Part of a small language model's weights: no biases in attention or MLP.
Each number is 500 + 25 x the weight over its row's rms, rounded and kept within 0 to 999. Layers, rows and columns count from 0. Numbers have three digits each. The size before them is the row's rms in percent of the matrix's.

# down: layer 3 MLP down (transposed), 128x64, rms 0.129, rows 51-127, columns 0-31
# gate: layer 3 MLP gate, 128x64, rms 0.161, rows 52-127, columns 0-31
# up: layer 3 MLP up, 128x64, rms 0.151, rows 52-127, columns 0-31
down51 097:499509541472469513468542502521516461520487527500533532546460509471512462508470501460501553473508
gate52 076:487506455520454467463475477504519483482537498448480506460512527452476523508488485527483505510464
up52 085:477492476531540496495488523523524462532486492460498519472467497521495491458502493500498511527512
down52 084:496517512511548511497497523557530471464568507489516467525509493508511532457480513493523489506534
gate53 092:529494511525514486521445490508487536445517457503511481502514549475496478527526522513495527503529
up53 092:515471550498502481494486486531505491510539478505478491524508517464459490534505501500528527523499
down53 095:501508517510515507492493508511492519498521499512490499505492485474522474523525488488520552523512
gate54 083:475532522502502503500470487479514534511489483417512462457469522487481510512528462497479461511496
up54 091:456529496494506518507503498481517486499553509506446487432473527491473461511505482540511480465462
down54 095:428527520507505498501472495482501502458520508479442462460481525494489462533485484566506532483507
gate55 126:475465522506524471525475494441490544464513508467509499512494500468480474518470499468455500504498
up55 116:519512498510463512510512507532527442497546469532460515465489526545499528481532447518529492506463
down55 114:527518460488512488498489497522501467471521494535440500481483529525505528474516495515520486497510
gate56 112:473523501515497529456492512506493491504508523522464434473501497519479506487535453526493493481502
up56 113:477547519506515494485434523487488526520498487487469479536475450490474496509492478498523496528537
down56 113:474513498533509516485483514502487455519510512526483485500499503437510520497535515534503512462510
gate57 136:498510460478494519521465514497463507535494520468487498487520464495467448532483493521507488519527
up57 119:512485516465451493505500514491504526515481509499481509500499513502484497514517483529501506479525
down57 115:494459535459485482517514517455484521450499520471510538509514528468515534505487484487457509482504
gate58 086:551484483465518523511492486516512470520470495468560501473505466525463475508505535507460452522543
up58 103:480521485517487523524491536498517527501524433507510536475483520497535448470529518499509475512493
down58 096:457461507490478482484523507505468556495483478516507513539512525485490506467456514499496538495496
gate59 097:476489544505470512510479502478489565506483477543482507509503495532498465460504521536519465492512
up59 098:489494515496511486518499489524495505527455547458508561512506510434511498552530524473524490484504
down59 101:478524550478490544543511558487503517558492502512491539493492497485534473448477485491479494514526
gate60 114:511522553534517492511479512478512488509504456523503474497481512517496500490495455545462506497473
up60 105:480508431487455507531499498519541468510510478506509539498488504500497500503526519463473500535468
down60 108:470479458507516486490491476545473490508507537491503507505526523503532477534498518453502485462517
gate61 116:517514521494504457560489468479505517447502484490446509490504489495492484521436532522476484468502
up61 118:524510506494494500546526473505480537467504499444458506484474494538529493490474512499443453451526
down61 114:491486497513471492529520485505497514501447496522467457505473517526528482502489535519485454422477
gate62 071:507492500504511517553504507513548519535472504517495478493524512485529469520519503499481526541516
up62 078:500474519484468462490532531527484472503492492486527539520496493491496502533525515469507530545496
down62 078:494519527495509492437496473514488478482534507509502504461457515502475506502509469491534477458505
gate63 119:482497499494479454508522471474484488509487487528487531456508536503453514510491409488473472493504
up63 118:512505520477545514489493481422466507455489536471498511469471484461471479516500482526496465508544
down63 116:495517503490463448500473502481511505476461472527496517491475539496485531496486460493489493496490
gate64 126:506492543448503494475481519500473519499534539489478517517472496482514539517483527493495488478534
up64 121:505489509497513523498512490518461474508512507510540543492509506518479514474477555508467517446496
down64 114:500515486497525452511516465480496477516481549476537507520519501487509500470462536477480564513513
gate65 084:509470491479501534539474524454505500488526511479549530537456530478483475525513498466484508473481
up65 090:465519498465514479537488508509518455496462474489526507541510562481528515506558518476454517497451
down65 094:497522476528480489481498462500501460505499452544483494532550540524526527506475498527531502531475
gate66 084:489490526472491520516509551557551514498499499469536495497487456523498460498512449455471477485484
up66 087:514495507457493521499516514505498495510491537463504491479469447510472484513519496491472465463499
down66 091:501508521467471518507523504495505512503515457509532463542556500495469527508508505503535545484493
gate67 046:494489542500535502498534520531517491491476492479516506519572511481471520526560504499502541510471
up67 047:514492511530480501520475538472505479522479522493533575508536547475468523553495516489490500539476
down67 042:498513484488499531477502476495533483519530483498451488530466476499529502494475505526519467469503
gate68 074:501513548483517532515513516487507515485495524453489467501475475452520468461534487532492509505497
up68 082:513452540486543511496483525447523511493513498496499487467491483519455502495496508480479485501514
down68 081:500477539483504530527504545498504505515512472484509483511474455486525504501524497522464459517501
gate69 072:519478486505461517482486532531506446488467515505519550531493501463532485536524500505515496545497
up69 070:470492503486515514514524446475491490484515510471482523533486477531525494502475474555480495508530
down69 070:530484465499490494500517501502497459499483530481518529464520510467501506518522502486504494505502
gate70 103:513512496492527502448551479467474559493550481486515516456484506497522488479486487523499500485468
up70 091:514519500509525537428534496467479545509490497492517508494517504489494490473452468532516536478487
down70 096:532497525495527562454561512471472512512474517514488500507541509469520490478522487519531488494502
gate71 118:473510508532451469526489494523529470459484540529510463473483496556533480504517509496483475492467
up71 115:460550526530463512499470509502556493491498507536520459523501533528501503534515517457509510513464
down71 109:528469470487530550481525462507442516533497492449472509482492496451493505529494457511474545488517
gate72 103:484488549493525501493450470489505477468509518464464565509468478469506511519499529506502544523480
up72 099:501520522467514456510476472482507495488483538520507551508497466508501496512466505534471528515535
down72 106:474477519522479480496478452458496472478489530488475543534482481492531494514482535500480606454504
gate73 097:518488476452470498507490520495536452496504498553509485507513471482521499529525508521528508456475
up73 101:445502538493526487500527473515447533493497517509469462457502525520503503500449498512522505520545
down73 099:536481437509474513505482519465543475491542498510502527521480454473479485517516489482483498485457
gate74 112:529496509472529526552486478472480512473515538467516486464502513500507515475522505488496499531527
up74 120:532482548468523505508479468519484556499491508484495515482516480512501515524526481479496475510492
down74 116:510507510492520533517502481487471553483487516481529484487494499534519485499525501478489536520493
gate75 089:469478500512498532470508510519496517526472479487525469464471502492520496477510485429525512487516
up75 091:487499492487502468516521452502497501510544529494440537469479480509494490459522519488472466499490
down75 094:543511490479488475519514487504503498526527522517503481466517513497485528506527468510486542533510
gate76 074:485524458514470475498524523517505485544506439492529528498493481507516493492499512489476545516439
up76 080:476529479499463465481538492505496493465539505511500504454474486508479497508449534545564496488454
down76 076:497505529488528524536484523510499519519444522505487498548522520507485481490497488471454482507556
gate77 118:509491548455500519527475563517486474477519503488484544496508558475501502497500528512531496527498
up77 116:530528502534456549510494517542501494526473518533527488501503533520508516498509458480469526553458
down77 116:517509495549465487495515461518512526501466514544494498482541468513515522513488478463495518505448
gate78 100:525467520501519512528488502495511557538483482479535494505516482485515478550517492474492513485538
up78 107:494505514487496501491526514489512483490483490531526457499511495519490521496461490523573520528484
down78 106:476490465500507496514514506505536439497493523477481502524490537508508490497517473534530500495525
gate79 118:530508485522519542501448474507463537473524532503521511490506503479538467501500485528466530523459
up79 120:494514483506445471506522532525557493532495467517469505517496524523460537470501515486524487486516
down79 111:496512526487514418499520546493516491514488471520495499521491454525462523492488478475503485505538
gate80 081:503496536553480467501484493486457521514501530510500473485509536487505521543518549447529465500494
up80 079:474516479451523531451516514472530486480478479511520534514506470540481517473476447533471492492515
down80 082:500501502497493471515500498517447498487513501516516492488460497495497517510482474491521458533467
gate81 077:499497505493491516517528497476515506480511546461499449514448512516511475519475462503531468446521
up81 083:537502504493486490517524546506513474521515505515475501536463542479471482503521518483544523468520
down81 087:504534508483492501530517520496530497517500512521488498511522486448479460486493548481523510463501
gate82 088:496533522527536491515445503498541517471490474478473505525517527477466448516491497510501537495472
up82 084:517426518478499542505467538515478495499470489506534522493485534548486501486519485497501490517483
down82 099:521497488471482530518503492508513476547509518534525486448532497536503513492557508499491423528504
gate83 094:529468543439460500514484462488492449500517537465508540519485472466506508545503471478452476504502
up83 100:512503501546527478489502549514528535512513482497483471470482516499518481550544469471514512483491
down83 097:505511508519520501475511588529545549486511458531456476475510484510512499515491501507518487479464
gate84 075:489498478521509558518486518472530487491458525509502516526465528486480499567472471503557482504514
up84 073:530495465492542509484468480502461546485507542527514482451466439516509483494458547516493504471505
down84 073:462490494520495537556517485515518532487502516494515495504481502481545471524488493504507506471515
gate85 075:506502503543504536484495506494500518513507457521527464529501474536501521554452484510484535486476
up85 075:478495566490477508490529464468498525538531455498469506516489500497485485521507490467522529477475
down85 077:514501467514546521461467529460498490481469513459497481514498528481464536497497511487489506504480
gate86 113:495474498481501522518489460485459517499520545495440520476449464496474474501487510542539500495522
up86 113:529535575510535493482474521505517518498483530509516483538486477511506525441494489488459473521525
down86 108:485497536520518488487453479502519507526463547523529469521453453510467519452484490495522505485517
gate87 088:487471507459495473499501505516503474500522429496520512517502504502494513467526522471542543478459
up87 091:502508459484411484476521542519531475510506469544545502543535493536497493524509490473490510509445
down87 093:474540535525481533482488494517498501511448551505474493547499508520488519510497488526478474517528
gate88 122:467513476505508495502483507514488497513494448527462527480501535512537517523512545455512478489476
up88 138:527482532486513488540522494475549494482521515480516503507520484464468501480503484524486507531486
down88 120:495504497528506457476468493543486511491511475509485482445457513519534486513508522483496471466503
gate89 108:493532459534490492511546544534535511503471471513509532494507464519550500485525458482469499532470
up89 098:498503489531485557512521464555532497483494513508494510512493488523496472431498509547482486509480
down89 104:507519514479520497498511497451477487464528521515496479486508527447514535490516492465519533522520
gate90 086:435457499468496516473524492487508455508485501482478548487500499492558516511502491540498511526499
up90 080:507449487474491511521531482471442500497493555482485525473488521505549526458528469510518493478542
down90 084:468446498472498508491518491470504437505495511509475518484517493493561517536500472523515534503523
gate91 086:535473492479486497501485496486542466510495533453523503482519530502460455495512430503457471523514
up91 091:453523471526469501520503509540503521480521486514512517482501492535553505550524510486536533510488
down91 090:486502537498504491473484487497472495516508466535485507490523487484513541461483529494504488499455
gate92 053:508508491557539492504456481481488529466500488511509517518562476483523502496507539465480532482481
up92 055:525491517492515484525483521507500509491538535541482518554477499470483471456471492534529508525485
down92 053:469481493496524549535514570494454490520468518512439505477532511524494496525501495468484495529482
gate93 098:494512480505501500512499506501479509488507529499466510566506468555538504491521453541498529518514
up93 097:488517495480501479502484517538528536526513513499522500454492506463458482528499518454511501495495
down93 099:476511518501471494496492517499481546479515478504521508456468522496484529476497506505488442494452
gate94 099:483465482515482476520505530564498491485469515528508489523491482540518482505457500527481499461483
up94 098:519414515478511508514479483505472524502492500468475475525474498493495477497513485491496494501540
down94 106:482531469529461503497506538545522487489498505520540480517497478517500487502476519536523524466505
gate95 097:470531541492550530489505506463515500493468509472502527551506471489497470486494512477517445479505
up95 101:527495490520460500503514459514503511534505513499535455467494525509530517513522496549505517540498
down95 099:475466495505454487475487484512499461498482506497536526446495528509536495518512469502483536548505
gate96 076:508487493529545490525511521484525551517495503476508494492495506482504425484465520448471488494481
up96 076:507486542516526470527493514516509526517527516480497525459512532488483488487551505424494506462463
down96 084:500513519462475486487498485525529487461481490480474504514523492476455494505479513493497514458522
gate97 096:499542482534485489510539503540523492488505529522528496435493531505509475486548526507490486537529
up97 090:503550520506493466483457471513491484491514495488495488511489505545503483456504478528521485462526
down97 093:479484489499518550547541503518513517497501518509505505480495481486512488516511493474482488553477
gate98 100:481457484500514458492523486471473488490486503502554510497475519472465482517489565482526485493511
up98 102:518461497484450497532479501499504487493490491537476535515468555482512481454532483506481513499457
down98 103:489520545502550516493433528507517503491521509517468446492503464504495510489522475517532488480457
gate99 103:485481499520561464491450487509504482425503525472499472484481510477527480506502528507474496502506
up99 118:500514425547516488471491479519475493487500478469558457487519462510549475489468568503487514521513
down99 112:497481439543499472487519475512473487486467501495549475498507490501510466495474563504467526514515
gate100 113:507466492470489489476475494493498531475502500500459532492516466515534523481485497540523532521533
up100 102:519459524478504485504481524511481513513542524513473517502498475509502513486489513523534552507554
down100 112:449440501521431508516478513529524497491506501520480515495494467512522508503439496493515576495521
gate101 117:506494530472533493521447498500465516489502540473485521572509470461545497495501432486502495469527
up101 115:496456499514499493529515535494534542472492507487529483451519517507515502509522496481507495504505
down101 120:535475510503490515491528548502534513504507474522524504434527520519458506499512526515513459501520
gate102 105:527492469516461501491474474500471544524522511571486495487502495495495469477464527513495519500495
up102 111:514528501502444504504523506487467527517440473506479430506497481482502510493502497515492502505489
down102 103:502491456481469522517454504500501519498510498574503481541526503550497496519496496485491533486508
gate103 104:483494501493516511455493467454457456501542503464475510493472470517509509459492459533524480481481
up103 110:525494468519510526490500500520511547528490528533497521531499500514499448462494539499550470472447
down103 107:517523493497520519441510473538501512532487516486506544519487516485491478494527489511566434487460
gate104 091:497479509512509517474476491504471482512482544489474506489500511449510475477492481512486526539474
up104 093:545493483466522495470496504473485527491509492484467508461470473507517473502472528560508447469534
down104 099:517515503512538509468461474537502504534519534484506500437507502480514485498508497554493506507485
gate105 120:458502529501515491541504539489507499510543512471457494543521515472482512494484505524511467542497
up105 099:498497492534470496522488549495495513525483465539533528500505486573549472498484499497484520492487
down105 101:522522485487466478507530524515502505500461483553518483497546473499515515498489521505507579502520
gate106 088:473504523514519526506510499468528476473510492513524472520494468513510525545468497506497511469513
up106 082:462501488506496535492530509502524519529484513513529513480507441513497549523492486485512499471501
down106 081:490514515479515483481490493559491507538539495501509473518507507482474504508512502506501535472504
gate107 105:512441503480508483453526495478492508496503532466476471512477481484512510481493460531542505467503
up107 106:512471476490469505476521524518524475470505516505464525492497490494530510539514485474517545471520
down107 110:517523497509468492489490511525537462506531468543474521468531502524485497546484528470472532461532
gate108 118:496499509497481500492508472484495486504544466531503467525529489463501515547511510527481464505469
up108 111:487545519504510500465507484502490522492476499472533547479463544504496496497516492466494476526485
down108 114:489473473567519504546500499482510469482524511511496499545501518488542503480508493519497548522504
gate109 093:497496460494528510509518532508513494506504527469518502499463536500517517508484510444536474509495
up109 093:477479484492448465523534513521499531536529525496503494469486473516530440506551485525512485467489
down109 095:456508525509468487487519482508518535478507494442516510488468473500473481492492518551492524469467
gate110 092:498517486500519501489449473521529525471516499454498545568511495463521509565547492541498510513521
up110 091:523570493485511510525514469509508437506519462498516552499524477528491478498468532503505504537512
down110 095:510525498504505481489460446492478481440496463516512523492522459496484473523484507539493540511549
gate111 108:451509496493478448522503516498485500532516466508475499516483551453493523500501508482526480502499
up111 110:498478502489478522499504544497527461488497502537541507512520501540514481531544468524486534538459
down111 106:535479510507485517460475501511513511436474542516506516469518479524495468493496491491488519508502
gate112 085:552491513520531481498473489458462471510512495513513503490511492480474494475502494478429486484525
up112 092:474506496484456536493537526559550518519437509484516482477490506491535511514497510533544506533490
down112 103:541473490537531496471492480542516531506490501522494523486501493530468474478516495521499458493513
gate113 098:470495519475505455467516510481512479498537511545492550522483490507505503440506488477464497469481
up113 105:545493532473505506506483508506470487486509492503482471490523498473464501537465509509511544467492
down113 101:495487522512533474513498509482477478515499491501524535465501480510521503499516486469481467491500
gate114 048:483524494442535487525459470480471506494554487478466457456447475519530506484507474521518495498528
up114 054:478514497474525483502453516474498488464500486520489453509545473494560487441493486544484485484510
down114 049:532501458451536517523480500494523461508513492531484462500513486526504520463532504546490501451510
gate115 108:487502536492480492513497501513508523525515518567492498487519513513460505505577503463488488469455
up115 115:547488438526539499519486515454508443490513474516495497504491487503536511493476504487490532557513
down115 113:477524564473485499484499470517501529487497507541486490487501524520486517504548512517524503440476
gate116 113:483494496522473528488512511503531491501496503537523488496525512547538503469487490469461506506480
up116 117:500482495463476491489506541499539466481482528534506512487506518522532516499538477517508503518455
down116 113:521508529503533459533512478515438507521475469492531502494478493456474482493485521489509532500513
gate117 104:536483472502483462534495502465475513470491528512500455478489478530517476516493479512538502498537
up117 097:504461509530504459494496449514466445483466461510516482492529501486520533467463502538474499510514
down117 099:478525520492544498487511472480521449557476496521509497536519507495507497489505465464504510508521
gate118 084:499536526458530518535511462505515501464514507473491500532493485518489492513539488493550498493505
up118 086:511484510504519510483469450500471511463492550493472544475484445506514479452518512526521477473517
down118 093:510500535510520496552496466533516482475507510506488516501497482539492489505514504515538488491483
gate119 119:486477476482511492479507489499483520481513521480455486457489507487480469553523492471523499472512
up119 110:520547539488470527522465512499533485500512500509518512536493525527488513520494503549518503532486
down119 109:467512528492506516524500514470479531464496521461507479492489520495518480478498491477493483506480
gate120 142:488509512480556512485518492479455527468531494445503482489492485484502475472518535473536487497562
up120 127:518484493476534504511494562480502493509502455467500546504497474540489505453508508507507457524484
down120 126:511506493435504514492477545465453534480486454479492488487484504531472448508501476498551489510470
gate121 099:527498502474514529530474494507503506526507508518497486524518480514519521535533478484478497460484
up121 093:457468532534459499484527495508509510480465446497507487471522518493485494479488484494526519523488
down121 094:500493488518525482502496523515487516461513504512491532515470485499494463479496467536499499506504
gate122 096:527536503538502472521507493492455502521482497487491502469507519526511515578483512526503494519486
up122 103:527506497518488494526513504454443499535491526518476477501516502501506499561516528536551509532475
down122 095:498487488536483522489463463516539504510501473488537516558540491497493508495509482511483534472531
gate123 114:560475548530519483484484517500468513522477523481495479514485508476496479541514502473496511500486
up123 110:479514487476463490490515534544514496541488481525503526504463500518502478546508499482501501515448
down123 111:453509501487523516477465516494528472468515477511470477462501480514454477520497508496529506479496
gate124 119:498505561535496496485489500484511470478504507492452524510479530506515553472490509474506522535499
up124 115:469527526549518520471519507536512485514476459523531493498489518532528503519478519471482518509470
down124 116:489512499462464501507528496506493536489499501480517480506513466497490478501512521512477542499491
gate125 109:504503500484479462512526504477507496490548491535520473508451476481524448499489531542475521486481
up125 116:518501533471544501464511474482514511456523516436509476541478504474522521504466492510521514497517
down125 116:475488478493485498503522478490524479523517490522518498499455479480521437494473521539512544486475
gate126 098:516511515508473557522515531534535496465485541479541536511459516494490480504523475519502496481454
up126 106:501500476520441509504519539569531488511496499527496517534468523544514505507538479493497528521473
down126 102:499501510488509455488515460478497491526496501507491476506496508481507507478478493485496553498520
gate127 104:484499536483528523491480483471479530467502535557489497513518455504517485484529472518486474524515
up127 105:491492511531451513516540524531506480537492435513493551502482566465505502521528497505514491515471
down127 105:504531476515473475531521533502519504537507437440488526476532528485504506508501507487502486572474